python train.py --n_layer=14 --n_kv_head=5 --d_mlp=640 --vocab_size=8192 --activation="swiglu" --norm_place="pre" --norm_eps=1e-05 --bias="none" --init_std_qkv=0.028 --init_std_up=0.028 --lr_head=0.00753 --final_lr_fraction=0.0 --batch_tokens=32768 --seq_len=1024
Each number is 200 + 20 x the weight over the matrix's rms, rounded and kept within 0 to 999. Layers, rows and columns count from 0.

# layer 9 MLP down, 320x640, rms 0.142, rows 0-16, columns 560-639
208,191,164,182,219,238,178,237,188,191,202,201,172,190,195,210,218,211,156,197,208,191,200,187,197,216,230,191,187,217,208,214,166,235,214,211,195,204,181,151,196,178,192,201,218,212,183,196,200,214,208,172,228,198,206,187,206,186,203,189,202,191,211,213,208,219,218,196,214,186,188,191,167,162,227,185,200,198,177,183
214,167,162,158,197,222,221,191,205,198,211,148,179,192,241,203,217,204,196,215,220,180,244,194,223,191,185,206,181,191,188,163,221,199,184,258,181,167,221,167,165,187,199,223,173,190,187,179,214,178,184,199,169,217,209,205,183,234,193,170,197,175,211,168,207,217,211,178,230,148,195,201,177,176,209,190,185,230,195,178
212,206,194,216,202,222,187,176,193,237,179,195,178,188,184,203,248,174,175,227,214,212,242,195,232,183,197,204,226,213,227,215,171,217,188,204,199,175,193,203,195,181,204,207,217,187,199,206,168,227,199,224,226,180,237,196,188,209,213,211,200,216,183,225,217,217,201,210,175,207,158,217,199,163,230,215,203,202,210,176
185,218,213,207,225,225,208,208,211,200,174,189,179,198,199,190,204,237,192,217,211,187,181,198,226,219,207,192,168,216,207,196,186,229,226,178,229,172,200,194,255,186,224,207,206,170,178,239,208,210,220,218,186,207,203,200,201,217,180,159,217,196,181,214,191,239,217,211,227,164,198,223,194,207,189,190,206,202,197,202
204,166,248,187,177,182,219,208,217,228,223,197,195,161,177,222,199,226,191,207,205,199,228,197,191,225,205,197,198,187,194,178,229,192,173,189,227,205,207,204,198,230,152,226,190,224,185,197,199,198,213,192,215,209,186,193,215,180,193,199,182,225,223,237,204,209,169,209,218,201,207,169,192,190,222,207,182,209,229,191
163,222,212,203,178,228,205,178,215,183,216,212,166,204,231,172,179,211,210,161,231,192,189,195,188,167,217,195,179,222,204,230,191,178,218,200,208,230,213,178,209,206,205,227,207,214,172,206,210,249,225,215,214,206,203,202,197,199,181,181,222,200,212,239,181,202,240,196,220,175,203,205,232,223,211,189,191,200,195,202
198,225,160,193,224,225,170,172,199,187,232,214,221,173,132,188,220,194,181,214,204,223,229,210,242,196,195,229,204,231,180,232,239,190,171,212,183,165,177,194,201,186,176,199,173,193,193,196,172,192,195,151,204,187,196,212,170,208,177,195,192,221,186,176,179,199,189,234,191,151,218,228,210,235,183,222,224,221,218,211
198,179,203,214,194,216,193,192,192,227,227,184,186,181,185,193,173,213,151,218,248,152,197,211,220,187,182,195,212,190,207,169,199,225,226,233,194,239,169,173,209,212,229,204,210,198,187,186,199,142,180,168,216,182,205,196,222,215,237,196,217,207,224,179,174,205,228,182,196,193,183,175,204,211,222,183,184,212,194,175
201,201,212,219,186,227,179,179,202,194,202,223,175,205,228,206,210,176,202,186,184,236,194,182,168,221,220,209,190,212,213,225,192,218,192,194,208,211,223,195,175,184,161,183,197,202,217,189,188,193,217,198,198,215,207,211,191,185,193,211,201,179,227,272,172,227,186,166,199,197,204,202,218,216,200,206,178,176,162,197
215,229,210,198,218,222,186,209,211,196,205,196,198,194,215,206,194,198,185,200,241,195,206,200,194,171,158,198,196,210,213,190,217,222,202,231,240,201,171,163,192,242,228,194,222,203,176,204,227,220,193,199,210,227,165,201,194,190,235,187,206,250,203,201,190,201,207,211,203,185,211,218,186,209,246,224,218,232,224,190
214,206,200,206,257,188,199,201,213,187,212,169,188,208,197,197,175,230,223,225,156,196,183,223,205,215,174,207,238,198,211,240,193,209,184,162,207,207,203,188,198,219,192,233,185,185,198,219,189,251,214,185,208,220,204,184,183,185,178,188,215,185,229,206,172,178,230,234,223,219,163,197,198,172,199,180,220,218,196,175
216,195,173,179,200,200,172,207,180,207,200,201,207,181,198,211,181,203,206,194,245,189,192,224,177,203,197,191,223,203,218,224,185,195,158,219,182,193,207,244,227,169,172,182,199,195,217,198,183,186,227,235,245,194,194,213,215,216,214,207,215,235,198,197,202,182,172,189,235,184,173,214,232,195,201,211,186,175,207,175
224,190,209,205,157,196,219,196,182,162,178,228,236,202,215,205,212,221,229,226,245,215,191,179,208,180,160,165,190,194,195,210,161,170,203,195,182,213,207,206,210,160,197,173,179,142,225,209,228,235,216,223,171,211,207,204,202,183,193,193,196,232,231,195,199,157,194,194,206,200,232,226,209,213,205,187,229,199,196,181
222,216,233,189,237,192,201,146,179,198,206,219,165,190,210,189,202,192,198,195,226,155,203,199,179,161,216,214,205,221,225,188,173,201,198,188,192,184,186,176,206,189,217,194,212,205,217,206,191,206,179,198,173,196,218,209,195,183,168,226,165,180,154,181,174,202,199,181,171,197,197,150,193,225,195,194,193,194,229,190
215,190,214,241,200,193,218,179,203,189,215,200,187,186,209,201,195,197,200,195,190,229,206,180,191,201,219,229,241,181,234,206,220,199,179,183,226,191,190,209,204,199,176,229,180,206,223,217,216,196,208,174,193,175,205,203,217,226,269,193,199,216,156,216,206,188,178,191,162,194,209,192,204,187,216,236,203,187,180,230
194,205,224,216,222,195,188,227,216,214,173,191,198,178,204,202,216,204,195,192,217,215,191,202,184,197,224,175,196,207,206,221,221,203,214,226,255,198,209,209,197,188,199,227,204,192,197,219,213,219,233,214,179,207,195,193,226,220,192,208,178,194,196,222,204,214,175,188,223,218,196,189,232,201,230,204,234,185,220,211
181,187,184,200,191,217,177,217,192,217,197,169,215,182,178,193,216,153,180,234,184,229,200,164,200,218,228,214,213,203,232,249,199,178,195,178,194,256,212,201,194,183,224,260,189,206,179,234,184,192,205,218,183,198,182,194,224,211,167,187,206,195,196,225,204,207,185,209,226,197,239,182,194,213,204,171,185,209,172,209